{"n_layer": 15, "n_head": 12, "d_mlp": 768, "norm_place": "pre", "norm_eps": 1e-06, "init_std_down": 0.0, "weight_decay": 0.0, "steps": 3054, "dataset": "wikipedia_en"}
Each number is 128 + 24 x the weight over the matrix's rms, rounded and kept within 0 to 255. Layers, rows and columns count from 0. Numbers have three digits each.

# v: layer 12 attention value, 384x192, rms 0.253, rows 39-103, columns 96-143
# o: layer 12 attention output (transposed), 384x192, rms 0.226, rows 39-102, columns 96-143
# q: layer 12 attention query, 384x192, rms 0.207, rows 64-127, columns 96-143
# k: layer 12 attention key, 384x192, rms 0.214, rows 64-127, columns 96-143
v39:141134129134137117109111111104071087128136129128120133104121129135094136129112111147119117128133156116118139125158155121149124139146106126114143
o39:127148103143151134125137135131122130092128153151111106148126154125155095134174125135131119141134111118145118129112128136115116118089149103144150
v40:139134112147107167147111142103151103128152147119148133126136120155121117134157133108121134130116119135095109100165138150123132133098128119154110
o40:127099118123139146138165176095104111122120139123135148140121103099123096127125134123109138105141124143147145115133118112152113108104116145106145
v41:156118139147161149124105111126124124147139144123133144127109150152129089182136118123161098137133143117122136149114114135122128128124121147126124
o41:116133111113122116165170117123133135138130101101120105147128145109152133132082158138132138092121114144142113105129141123134124162105178112117124
v42:138146127142124131134125101126159147153134123110150104151113170120161107114088128148144122107103105130174120120156139097137106124127129135116136
o42:131143113145108134131113136175134106170165117154142132107168165128127151134093124121155126164139138121115143121110101114107137110115127141125143
v43:132175116166106092118092140087144122095143155116093095122133124163115128122133106124122120102118140133179119120128146097109143117133151132121126
o43:072120126097189144157150154119119092152112117102160099121155129110142129120099114112146119161093138126114151149100135166127099135112141127108160
v44:114108132152148149119133080147128115156116125144097095096093137130119106177123127124150112109091147142111148135153117109131116133124102131129130
o44:107127136101106106111161093115110119110145114138140146140111138162127130125127119105162137164105129130141148150128151123097150132184152132139137
v45:143104165137131086128143192122143169157151121132172119127135154133114130092125127154097099122149115151113119091130123110100121131149145078118101
o45:154127124139148136106126119116120111165137110138087121106151068128159083136100123157129112118139117147152123101166136151139150135152080164097143
v46:122108161149105130138084126154154099144138139160157120124144142127119135104102151136119114103096130078126110131146161070165127145131118145113115
o46:125131124116126131125109141119129100108113114109132135133133156135115148083118082138135148106106120192134181130114140140137121110105110153117102
v47:121115130114134096103141091133090161107169114127122129153133067110156124112129109127127127120137143108121131108094114120124119116119110141120072
o47:133142106150112134138127133102097151093115123163152109104127137151119096138154130130136106103116102124134175157098122112179135135151147114144135
v48:146114118116121114113134136145172130087115134115108166124128143112130171145162110138142099139134144118119131118116147112178097109130126120109137
o48:161135136155164135173120131130124157134140125114137100163121127127101122152155124140134139150157096134103113157139099127136124115122140166144124
v49:145127137117143109112104160121125121151082157140103149094128100139142144105122089109083116105135108162107128109119130159135135124117124146133145
o49:123106127122095152138136166135080095145117109115147117143127136133091128126128134155131129132114129098145142128124154120104149183119160151144098
v50:103132094122144144145128126136133120148098122086152138112139160134120135096153139102137162150132156106100110143165101132097101158175090099141143
o50:151118114111128088138107170149125119153120119118089130132155080128134136145143137134145133107090134138147143087170157154145154114113133132153125
v51:124141141138105152135130120139124143086142129115141098142087108136170116136117156181156093142129103116138108122147156110122130121093154098127131
o51:134135116127137135143117171148158111110120097140075161103146174132109154118118124144104117148144129146086168110110114106132125114110150146115132
v52:125114128133173145152126144152129146132144152138118084115115114099134128139150158155140129096118146114102087080110135124148134121142112105118115
o52:140137117149081117116128131136138143082148116143145163128157128141119122141127096121125130130136103134143134181125173129091149115155148138141134
v53:147147131123110114164130108150133103139126132181147135133138105152164142114096146146091122174117148157091111145112133097125119132151115124101136
o53:140092146161119126111116115125117137108125152156138112146151141108113084150137166127125147140157135110135134102154117161149127129121139124101127
v54:095115144104123157106156132134141131151121108134111126100145118152095133131125147145122135119138133148134120130095130131086161103150156127097120
o54:135139140120116123101125131149098150100112129116133111113120115122139106127148102144136110133149146191151122139131116119110114121178139109173139
v55:118122104140120118132141171141118136123056146109111129140108084137129116122135109125042142109132147125144151141130126130112139107121154128123173
o55:143143147137144153124124134132148119118149144122139153153119126139129104134111110100150144162153147123132131164091133145129136118153118146127103
v56:131113108107138143100120117107110133148099192130153112126150129129112086161140154174115132124115129132150113115115144123114134120154139137128154
o56:139152166123141131110120118107089155100111119159113133102141160116121143114141096152098114149070129129111115142156107157123158124127112129115119
v57:158127127131140117127144123130095182107133150139102137156127126162119144100143152114114113121126145165118143132101176133116154117116084103129130
o57:086135124133074125119088160138128108098144113152091180126154099100146151158133108119124153134174114129152120117128135110107111131131160111152121
v58:097113099081161119119111145109128131128148141127136138147147189139124130161146137142146103124144132090133109132106139109161146106110142147083149
o58:140169101139154169139137160142117132174142105134122159146098149132155154149092103139148095123125138089103144119151125112119116131126136156136144
v59:095117156110124089099117132154132108143135145094123095116101125123132105140097119128107112107134128130092140175119125109148115158109126148097114
o59:121136120129140156157090096117143116129106087113126142148128115122139105129176120112126154132110129113113128105140128142128160106122125134110122
v60:157123072086071119137118083118121138103108085129114143166130151123101113127079142117138128098102116130158123102144109117123155120150137120134120
o60:121129134143127132117137133133183146156113147147148105143119129097175142127098123127127109173155103109123168124106122143126143122111114107118102
v61:131130173153167142120162137120116145135134141100151164067146109156106126132134106124080133149115149150124108091159076130119130143070130103141161
o61:119143127081128099106125152107113119139118102081132086125134138102159114139114158153117139138149119134153161158166100140084151130125119148103088
v62:152081088124119107112097153104137152110097125131124143136134158104123173153152142159100108101144126123131140117151117139161126082100131123124134
o62:139145125131144145158127151127102126155137123119104142125106119127153119128112109122128141120155096147160128169063156144121130121149147128115131
v63:111123104121109105130143121144115120149172126133148063138165131163140126133138126120146130074140108095121122127159152096111128147126119154154124
o63:102140150104119106099102124130130133127145166131105159127108144112146121116080141115094114141117129098118136123147101156167098115091121119135132
q64:127106137156102150132144113165109148135109134104141115144119117123096162104117124150144185145126148113140123099160139110106153107108100133121107
k64:122127127142109148129143100164129162156149106148140111146114144132127094088112110152179103124146098105138122098138152131117115133141103154119118
q65:159133142123103110127110165125148122113131149121108129119099119134109113112098153142128083112136132123134086123139125154135132084119123139139162
k65:156138138089112121116137116153120105142124121150145165088154147136144155145147154094119131108100098121136147109139137120108102100123135126137162
q66:139115176163134120106123148162132176150088122161124121158104091159148124163115133140146115064122102128106136088121123122143120109102164119125152
k66:131121141061115152137128170159090139158114126127107153115086122119131137120140169134100124135126136132088101086118123130137147126113125128113159
q67:127155175125124126124121139121157121124117145125092115176103152163109105174124160109138119087120081150119126158100151096104148124101135088141100
k67:127131133119160093092160115166136120155109108104123112136157112116135124139121127164119125132099114157107085131107116076108119167089137151161112
q68:090105115130172159064131159118128103137141109128154144122178138134144141115142135132123088098095108090177144135110123126166083182156129124118149
k68:116122162110125157111147120144117144106100136102173090119131155159110140107128121100158086150078132111147172135127103128115112091094139153113158
q69:127131100186132153093098169157112095130155136162121122105162133109137161119114141111153128120131109150149106114109149144173084096150131091116122
k69:144136091148124130138149123161117093111103130111144155130140181175133130113129150154108145110120114145136117101131167113161119140171113110132149
q70:123104118117117096104165141144126134124139165091155124092137131131112099106128101147144146142138118109096182125126158138117125130112074153096152
k70:116142160128128126133155149135129171141127134145142191101136173108121104061114103104140103149112171148125166126135126175174110090148119117111115
q71:149156126143122117154096109151116110145162153172156121165144145105158119123111113129125130109106129128145111129113110107145164115132116165132110
k71:120139098155135093153135139134168117155130144124139114147126110111109144138167131104135145158139124131139111157119117138103124153139107144164121
q72:144135094170165138128139127131138131151159133117102137119118147145129115133124126123077134117115124130111154149158129142098149117168168107150117
k72:135142099171160121098140121119147134166158111128151146118129114119160109133095135094093156150123055086130141127145141111156094157148155113122116
q73:150091109126102127117095112120126112144107179128101116129118114141093140117138159120110136152190155170132134146098114170122100142108133127103134
k73:094105128166169127126155112133144131104149140130109076110135121132120169125104136110157164133155112167130127142135115157144112110089135119116104
q74:118107124090137120098162166087105091124150136173153163136127146148143146077169143147117097138116125119134113136117080127127133113109170120126104
k74:114140145126126142112136186127117165131134120113106125174114127121165139138146126134114102115122166110146089122131127133114157088125154130156107
q75:137137169110077157136111112116134160117138140104172150106137100102140103136139101122097114091107127106135111138115091139184109137109120119105114
k75:143135134109130127144130161101101137144105103131127110140105132134154093141138133073149138167151129135118160116145119145088153100145127133144097
q76:131145098103103122122138157184138129144097151167127133146136105148101182132124125115114121153125131150122126154153106153132097116139145103123101
k76:140165125120108158131140152113159154126162154112117110148121120129102130146141150137160151158120119142116129117154148140108116068119107112140180
q77:086106139123137107123165149110097158101128136155168136152156180094160101099140135143161143169122110130116124112143075154157133129105116158128108
k77:107140109148123167152113127107138134149130104151168137211143141138169122095115136141137162125103118113094114101084100154160148134121139124136126
q78:146133093133102118116143110078149153126181117069110133103109113131110163133141113138154145138172143140131132087138144133115137150122159144142118
k78:115116116159125102142104116130148113151138096114135117124128110094124127086111093162127131160110141108120134126121110119130128119159122122119156
q79:088169127137091121093152124130144115109133122127122149126140137150137106121109142116122097126098115127112140099148119123134156100108095128137129
k79:104127092146114117104179103103106142114149141128146167143097126151164133093123144176113115128111104151099140125143124121107121139121180126081139
q80:144101131142098157140159124087115134081107147098133124171146111117153067142134078103089113121156133094115143114148133142115135135118135131140129
k80:143114146110094102129113144128121093124115083144111119117138108169146094128061137112125097108130139134161141120088153097126159124151092117103093
q81:123091122101115148149135142132123119121123149138141142122139131149156126150113166137080116099152140095115136139131155133147111120101124114155117
k81:056144159123123136089166159108125137156139126124148094148176102131138127163159136099134146096128116133148110116131127125126112117130115113136126
q82:147099102118115116107147154139143114108191134128140124113156126074104108130090112150125126126174075157105170129146134127161098111115106128142130
k82:139102144135120121154149153130132120157117149113118140077133113120127116138149125121150180126119106134106132137140116146126088148149154115155108
q83:150135115125118129126089092152145104124147134156167108118165138127152154120121071165150131124129087135137101124133143094144123132098112145155116
k83:182152105129134129122116087138153142096107165140137136102126122144134159130165095130103120151111078132080111161161145133121132138129113167102141
q84:152136086169086098131157143133120132126131134105103127178116144139128161140128096120085145123115157134103148159108138149194128177146153107129108
k84:098157105120144091166135127108108128096177135111151126127135133159168118100163152141129158093108094130133150146099137144155139139086120081127113
q85:143150108154129151093142140129131097113131104145133155123118136103155168117173130115137114150145134109094134118088148077119090078121128139113142
k85:133116112114116144128143105158161093117092118178143119135102139140118138114157132130168115140102118109149110149128124177119135133132100159121108
q86:128085112120119146136120121113069111123101127187217116098112138126143117123109149137106089115175112119160163131119132160132121140140149125084191
k86:118132132131107137132122159104097143074119129129137141116129117114128102184149149118150153117104135140136117126123106069106122087096140149113108
q87:114146154125133120068138148135133110143147135144098132121148105077109149146099133133119131123118129145095091132140086109165104112170123121160135
k87:133121141087092146120115106151133153144111140128120157142103127153120191147101128151087154151095119100137122142153124129121110138131151151108130
q88:104136122157157122125094158111132127179112069141150134111140110106148116131157128125140166148087115164147158138128124145134142089136179141100122
k88:158115091169145143160096146120135146124149056134164112113127132135118094146119156134176137139132096161137135118090129131096145073132136097133135
q89:160124112141106138103111102145095162132149107149111169112125123133103098140148122095084146108125142131158122106126141137099096130111152151120152
k89:108136115106114169161152159128100111116136088129129158089129158125098109145134158137135173162146133113141118080170101127116099132100094144151135
q90:118091167138150143111104136120145134100151110109141138186133104106100102105163135132124133143144144150109165153131139122093128099134147135140119
k90:136109152110128127101126129112112136110159140140151151136117115084168126098116143134116126127149120115131130105138106101119086110105139123166126
q91:122160136122149171131108102135142138124133116083148118139156130161128158105110142134100132123142122144106133142112135129107124127125128101162115
k91:137153127110121103154102160130148139130137158141132118111159131135099156112152156152121123143083095116173132136150125111119141125150172136148126
q92:130139175125146150157117116137096093124153149139144099132145146152121136148094125129137157125131147134099125136124148149105135135121138129116131
k92:133149144174117107105127127139147131126119146111129109135118121156128127107130117119098137141139138175104156151124130120133156108154141142127128
q93:126116122111147121106166121140109086131093130158154143135136098113121112124103128054098141153117145151146161123108132116150116122150156118092112
k93:140126103106155133124136135148138130182135138143098154177167094140127070097131126113173148149108170129131128111108152088114122150163147199123098
q94:142106121126157126117134153122136147136134140098147125116129155117189173146109121156166131151123125122153133103169130137133139138180109123086133
k94:076122111091137153152114150169099144147126109150122120148100116162155142137125154128119111114094122116136131148157149103154144143124143116120105
q95:144163123096130136122101106151114145120141153108121144146155087152093158130120152171120127133137113140137124141136110144149125115113133145131157
k95:113119137112093154134102117158092101124151106137148149135171103102109135163124119129132141093189110142149124132145119129156124121133121136104123
v64:116152131132174134143125102127130138111128143137107161147120122107086155112140100145139135101158144120187126145154129135108124091117125146125131
o64:123101132143088130106158163084146123128155135126161119118157130129146140139130150108159118151111111143100170139131099122139139161140147096112145
v65:137113125140151113150128108130113132123138145122134107127141117090157132107104114164115123144119125126106110107128130125123137138174135098101126
o65:147136130114150133130110144121122124158132100099148147108122113141116095113135143120120124118115152138155161140104103125118119107107129143118126
v66:149137132143143152134132152120110156114155154128140131110132117110134135111149143107141170086123102143138140136151134133139140124149133130144117
o66:116105141138133118097106124123103134134109138108137125147137134123135135144075153138122139150162112088160138131122167145124095128142149125123129
v67:136098150129111124119158147120135114120145140166107119145154171148145104139144141124165123156174111135123138155115125121143135119127136148168139
o67:159148102117161120128130133149145131128098091136112118139110063109131161117101124107109141110078130139146150137115111147081129136148140123132134
v68:145130125139120151134109111145103128118079118132129127143158137170145128169121091121143096116148138113128129121127100112120119162148141132117122
o68:104125133125142117110158156135141108159167117132119119099118110099108117100112150135126169136100151128111120125136137136116114111129141164112110
v69:107133139131146101136127137122148090134157142147108149117117114126135119139131118128153125136111129114112127143129162129142131151104124163132149
o69:160105121134113107110144132126104152108130142077126100145133093144151116104109138130089140109155128104141104118107118108132133143169135101138143
v70:126128142119152138106159108162162102094128094162156087118147135125157117153143120105166132129135153087136131119090141114154157104154108136130126
o70:139104102145110144130139124081128127134148151146109163148112151142142107121163126140120130132124131154115130140157135149083149144094112149154116
v71:138153105145144161127128118081131128149116118100117112123154163122143123127128159111121120174133120134122166126156142116111136133131128152108130
o71:124145140155108114143109117166149128144125114137130134136128149134136189115137113128101121106126109103146137127123144106094133117099106117141131
v72:123151134081113097136105156152124102094131134122129135113119124141127099155124123137145122141135114109164174108117148131112103142120157108100127
o72:140119124130148137149159125115121149138118111137103094128136140161140118100137153132104117132105157150099075141135118135145148136140109123126108
v73:119118140140116146148106108148130129133140129137135129131156132088139156131148122139117122107133167145118135137126108166116140128122168100145121
o73:130126133116159099094151150120112137125133111112141142156097144140090099133144130141114130127145094133145138143149131115141122137137110139115054
v74:151132151130142113116180122110105137129159135143128124142134122089105136161166137121119103155174187149140118095129135124102117135145147119158105
o74:116128127136114109135110133117164167164103108118103135135094095161136121106120149149118151115106110144160114106138109102141157137108127117121107
v75:112146088128087146130119132099152157119128129144093147129115133152140093111121103123140109105145132173157107134146122098115140136154113115139134
o75:121126183106130127166162082129155126121137157136150119140114122121111143108098133125093167132110111092119157106122131127143104122141160131140094
v76:122104124107140144158131124120122162147147111154146110124128135113140144127112103116125121135141140105117132133165111114103154113136131138133157
o76:151120140141134094147120166138127128121116137105126104124085080144108095124130128090169128143117121138150140132127115112093131164091144122126141
v77:141099118130158104135128105136114101117115148168117110127099147106118126153103117155160118152133166131127151128166118118159104108149109119084127
o77:123145148148116150163137138105104157137124111135122142155160135125166107063143113115123125080168110141128105132100113143108145147131144140155116
v78:123142167144127110147143134146129122137117156118109105121140142119157135103109105128154119150148115134155119115144131133112142115138114122121110
o78:105130125108132145113130148126126163091123138119117122158120160143092135123143151145102120119159111145122120150107130137149089088117127134137162
v79:135146168114094161097130130088119132114126124115118156151127122120128102104157116109107122103143150126115150132114119112146146113109124111148116
o79:102129098172180130136131153130153162119123136142120089122142114151150155132112115108091124148115096129118114129162150138148089119123091121108145
v80:131142175121112146116146114122128116110148116118099101169110101095142127162143158116138141105132121116109100119141136139080118123134152158141135
o80:138146095158139105122108158152092149171139107128157146131118123140099134130117109144146120134100120148146147147115122123146140142136112132102158
v81:148121097111120142139117134122120132126152160126098165135132118136101131165132113136145143123141146106117131130089112119118144128122132148119136
o81:127140125118130140107123111101112107119129145152149159145142182128157130121113142118077113135128119151142109129142159158152080161140135120118111
v82:120088116117133104179138145144128125131135129103113121128143134155088143163107135111160112126125111146103078101131138126153139126101119099156136
o82:128132118121091180123117127089145099152129114120126130123150153154135125108143173163130141125118131116130165139123098151118140158154162128114119
v83:151150136143138130164133124136123106141139133158111128137150153140139133138123129151108124111081119132137151146129146109148143143150115104127158
o83:125121112139121112130159111097131145097097097113117119126132107146140109117114126113099151122164132077165151121126135107136117145128134115134123
v84:128145129099119096135111118146143109122105128105119115123163138120163095124120135156152122134150136094150110119100153145124127117131128145128139
o84:129129135129119122116142106128111136105151131146121145133089155123135140104145126156111130109114092112104135120136099125149160115110131146111152
v85:138113126142124117125116120124142141134120137134135134152128147128087117134157121091110117121121079110156142155077082120133148109117152136098146
o85:117163129145165123112130139128152142140140145178121089098128115134144114124120095157133151141112139147129121133149110127122101138148139139107130
v86:121114138152148148111111107124123171139135136115123116165132136153114101142136117112135127107122147149108185102131124145118125158134128148109136
o86:154121139139092130116152139113133083163157134130128116089129118116083118142126105098139152102134092123160082145127169094127128112123131149131116
v87:108153116129114119138136117113127128094141122131091137130118128097109150146140113125154176147153168106115140125152112119142161141115128142110111
o87:155114119132132132129144118126134144148094138139162101131124156140141118108125123115124113140097107165127167098091127121141121114147091135132144
v88:140118129127147106121124141133143163118137120104120135090136122134108098135159108124115110115142104122111154123120130133143122101121127134140113
o88:081137122109100140111114118125096095136100090121108112128149121124143138143146108125127136100113154097131149164146133150144130144136143144145127
v89:158134156109148120127118110133138109122118147128119107155123164102152132113141108102116122159107138125150125133132124155145138125110131120138121
o89:118144135152121117109112116128164152129151145109134167096139141152101131158140122130142133107167115144113094123094142130137135132138112139100138
v90:145128146121146112156154143129102118131190142117142133148111109124127084123131144104131161129094121131137139108117119113146137129133120156114131
o90:110128118125148137108097117102090145121123132145108124113104119112153150140150123167107126138173141160122132128131138125130096149166123104124153
v91:119120134139103134084108122121172121143123119142136111146146117164149138115154151093156119148160104131100107127141125136102142141109126113120133
o91:120108137141123120154144150111086134138146150083128139120119119132116119145112135150139149114105141120138131133102131146143100133115143151192119
v92:128169153133146117138133099137155129132133120139154112122105141115138084159113126149094132120128131145147146115096136108137101134115112122139126
o92:119121118095110113162127110120123146123160148116107147107143100130124106120123127103137124116160148147136125106151107125138153140166162142118122
v93:122152147129133113102107102141116155149155087131135088137105136122121144135103085142104117124152118118143153103129140143142124133118112105092101
o93:123131102123128101151137146133121109129137155129129127145147148111144113114138144140186134112150164096123122164132109110111104106132143131131148
v94:142126112153134108113090156116151104121138145132102144108129115116123130118164123121112125110143133149167098079141115120125141146159131113154147
o94:127156143145159147122149115100124120109091134134144118134138157118134124121123135131109103124108135133140120156108128113151138129148096128117098
v95:129133125159138135148137132102118132127132136127106100122121135095119103140117128129138129126131150148107137119131109141138124150110134142131114
o95:118133110125158132116140129147124141157099149114127148143171135113127101127131102129152124138152110067140122106115121117127129105132129107120104
q96:112139106110141138173101126119119146149140169147132147079127125123123146141153185158111131098129112120093101127140169143098135137090117143112137
k96:112097139128106112089085115130158142058125169146105138119136096130177161135161152161107132149169142118109107105140133144096117130128119111114120
q97:119096106128123146177098156109113095107116106141113191114118155108164130115136117098114136135107144142162144128111114148170160178140136146125132
k97:144088133134110119158127109115161125134118137126109168120118104129162123122115139130126135118118159154157133114103106125125120141103142080101133
q98:112133136123180113149126148129141135111089113111105127099124113112170130138120129175133133159145112120099110123142129110125120095146128144131107
k98:157118109125147091185139158169162092145123126123141118098147066143134141197142160168093155144133092144069173157132094087122115100102128126136115
q99:115125167165133093150087129140120128122093170090122146116173111147129115121095107101155114152141118085149089147154093087131156159193158145126159
k99:100123158112105113130129113122121146155162131128155133109169118123131113123062077109097138120125153160136116123162100102099110176143128126090124
q100:094135113115116148108149113136124129126110121107103152114166173124111104163180158104084114150153160082115118167132119126177143149164101131094141
k100:129103095137115135135153111146126147117126090109125115110148153095135086135158156135115133140099119125140147109148138084142141135164133151128130
q101:120162152126109099104104105160152140146130122141123176092126124147141120109144156137159108133141151095114160122142114106134119136131107113155081
k101:138151170120130143129081101133133118128132140142140172111125133157153125110111159162121127125152176118104173096136133143162151129144121090087126
q102:126118117144123147157112124116131172103106171203130150092106138172092092154096141159137110169135143103173108101113089107137093102136159090103118
k102:119111126121096138150141104146136125126128151140135126106111131110111107137131114086118155154137136134154109119134147116132105122108103128109123
q103:124142158145130153140159141116123123155114123144139134121096136129096093122110174062116160134135151128093161117117156148139131119113151113122114
k103:105166107152093130120131134140140123115159139129131124166093123087108153131149152078118163133172134132100144106071149128123103125111126132134142
q104:102158139099133128124140093123121143150135075163114090102161160103098139151107121153121141071165114101119111161113165125117093146126168113090086
k104:143165147131114137112138130099131153127115098146126138151107138091137134101121159138155154092129121143094088140115165135119110193090115168116083
q105:129136123132076177125119129104107117180128128148150110125149144082114113104107111143136127120080147105138131130179115143100163127119077160127115
k105:109131112130132171127115093094071167132127117142143149113153165136113117105129089158121110115131153124139170122162107111153138122145137154087113
q106:096153099106124127112111150125145130118108112136132147141126100107141116141109086138111107111149099133125146131092167157119110087153120143119126
k106:094115118080110138121128101118150108154102108084113148143164131128118108120100136155107128149098127140084173126131172129106071106086093125112126
q107:134101084160074161128206137125096114145136130135108131134105117147138170166128127123141112110129118125101135132158162121127102168141071130129163
k107:160112139161113129123129145103152134135126168140109141111098127155132134092139152119136125116128141099160126134124115115108065130184124116149143
q108:098131137148131115092106108134118121134153172138085123131110114115116123123120091126155088122112150116143133099131153171114115158117137136108148
k108:137106171130135142167096113141130104136133155138126111145105139083102107135107119118194112128129158125154161108122174184123168155146118110109144
q109:121124116104088149131137152135147135133142110124116104105134160102158069082110143111089113136127131137111116151165116125126175136081133093131138
k109:077135105129109112126135099109131169129149126143164115129109115138128112082145146103093115145157168135114128164125161108127169106122124108108135
q110:189154154153149109113107126152120168113151135158114131131147123151127119153171141108132112134128113083098134140098110118183092145115135092086116
k110:171116116085134131171097132151113148136118152132129136156097160101116129166095106165116109136090144142081160121123093110177143192102139127081142
q111:119118135114060135115136118114133112148153107083123102149111103113153153092120133174106091154132100107125083120141138112135103115136120145114129
k111:122095132078097154148129173133164148097161101147109118121097106137143172132107109138135114141143120122120143119171132133127129106142121155078104
q112:111122113128146133128125104100100104165158129112158139158125136117120112128093148151136153135125104089103156101168115159132129133146123116131103
k112:116149155132083124074156119125105126152158098141161162130130133110123108110137151130149160129082099110120149131162135158135113124113142082140115
q113:138150135087126105165133133116116116167138114149100126087099181118150077157095114142203103155155091150155116119117137089074125143126151112125100
k113:137110105123148102111123115097103104158160146122091120110098141100175093134102111096125109165140095159110120170164134116119135168113110133146103
q114:149145139153072082170138138155101153094163166082125068112134113135157139107146160101143143153127149106052155114099116152144169096187107118118124
k114:145092119147110120148147144108115119125080155101134109140152119107133095107146130156117109116105156146085128134072155124137150147198141125115114
q115:153108100123108107145162120126119122136153106135111186148098090075151148096138153089096127099110102123108140069165101106130151122088124082154131
k115:168153118123148092125135086116134127162117132128120164140144137113120143109112126115108102094113120083146109117149123132162129132129152156124131
q116:092100122103118136087123111104146132115164117065086128147135117129097144147157115133151107134157130129124130095100103154167112101076156116106147
k116:114087112125173170150123133161151131138147118118116108153148162108136149108145141130173108171157149139142129139136118136127089147115130112108140
q117:119124127136112117127147130073154114090103099122117133114186095118151121116134135121096107094150153120159149122159149122161137118075116123153087
k117:120127107133131111119131176086144136105130107133138145116150122107136148121159130160131088114103123127156147116177114129108156131092102153121108
q118:134096159145136137166109099118130121150109158129086106123152134112106109099146145123136132118109174132113090103140123167143147106135152157118123
k118:132122161142132113140131079127102096172072143153099129118150103114109138132142136144130162114068178132118090135118125104139149114128128151139114
q119:096101162129103130137165108080112086161129139139149108127129101145150149130082124113168141184140122097121144097123188136125124146142141191101115
k119:136140112131162130107153150110134112136087125078117111128124115178129106167148121128098142143108147125100130162101123113135132138124148133109132
q120:120134143120139117153130087118136116108134136126102118187091125142137108139147149122099156120113154142112112150130157099115134131143120103141193
k120:098159159140123136136134113144128139109140173093127122174125150133141150142144107129112150133119157169127125187161124097098118142143154118166113
q121:130132102143168130155140138114153108186134094136128158136105110143128166118167109162116106154087121160136082127114133169082172154133117159127107
k121:121109105107139134164150122109123155127120086113123119161121122147108178153163125117163129142084156113141107118139092089151132148118098160141108
q122:133139160147129157137125072173100111126105096092132142153086165128106119092119127133157137111173127088123146122138139143095132092130160154153152
k122:148125131153142122084119100162075167109130140155140128166113170132118158111115117149122123135102128098109111154123138136081132130097123146158149
q123:096124125154147100112095128171171144120105108115100108164116105142162135125140111143138108172142120114142118147049175124164143112147125131167145
k123:122131139131097100144108109161163118129122151090165095118111120147120148157121117127147132138099130118117133142102154137103134123094108122125135
q124:130114147128156155130100125139099140065153100110169123142127123127125120096112141116141131101165129097163128111121174085117096118111131080080121
k124:157155137145165152129114127152150150148106111132161104156103131105153109091133148092117121129121144098144107094133144083123131106066145106149100
q125:106078125165167134119123127118135130130147120146087146108143086079128128119170054123171161134175100099135138105166141137118135109150157091125122
k125:117135110161151106127112164087172127108166182127099123129146120165131128170155128121125111104139128116105123118136136137160137079111133143126128
q126:150128090139084118150081088156116124139162122124144091143124136119131123089108118121120109160109144138160114097114095181116142149120169145133134
k126:166117098143147130154134105125122155151143136160167135139122147147120104117153120127134128126119164117153098094086107175156128130111178164109155
q127:099153152108179150147169137125148135113101088164124094141096149066091116140139122132118143137078116125148141119121095134151116128174143123145123
k127:123132113119102141148130126121134133087125103180121130119145092136145167117067113110096147139111142118147158114146104166122109144114168113118137
v96:157061127145119119089131140134110155109121096124128149142166120122150106126138099122156153098132145099119144114135125140133138121122116094112102
o96:100179114134156151137094128095147141118129131113097115122126140129116122127116163146124112130165128115127147155097119098128096125113169164127145
v97:103145162144158144147172129130112135116142140108141126095100106101144122107153116155125111141126117137128148119131151132120116110137131135101126
o97:146112093109128155114138132137147124129120118147100161140157125145107116121134112113135139131109141131129109131143128127109144129107140099128161
v98:167093120106120090142107142123148125137158122113139124151133137120126132150139151119130154120137124140135144143135119132141140131122128136126099
o98:133119136144140112084119108117101114151084191124100118111108144135110147099111104106130146147124134110132109127126127127135136111153131096128164
v99:130116136156111129124123161119153146135139168121107138133131145143107137123138164117128127127125120095141145130126126110110118154133096126135137
o99:115107102090138112084120116118107109117126099123149124120110120106152146141142094144110132110134120135108159133136158143113141099111121088100134
v100:106153113125120133167140133101148127131125166097114115098148137122118113121137141111138162125138135168111142128115116142133171124128118141147143
o100:146100169139152142102119129127134105130123101150114155146132116166116137157097138165113114150131133137128145138138138140124123106126113117096141
v101:126104134140151143138154114152153137150123117114114136137130105117115132120156112126105119115142085142124134127145129119098137132114143111127115
o101:118116128143130090121124128131134127106126128130145112107124117132139121103093132138163121140117152105129129104100122120156134109159118160096149
v102:135118135140174131121140129160116176130158101090102172151117142130145115133140152110146140138114117131129168132116103146123110139121116149119111
o102:126126145097097113133092098096132093099123113152110095131161143096102127128105127131140135133158131106122107120142124143112134101132145110121113
v103:104113143133104124140145135120112134134115141121171138123105123076128126138128094119157124109112144138128145117145168127160130140117147145105100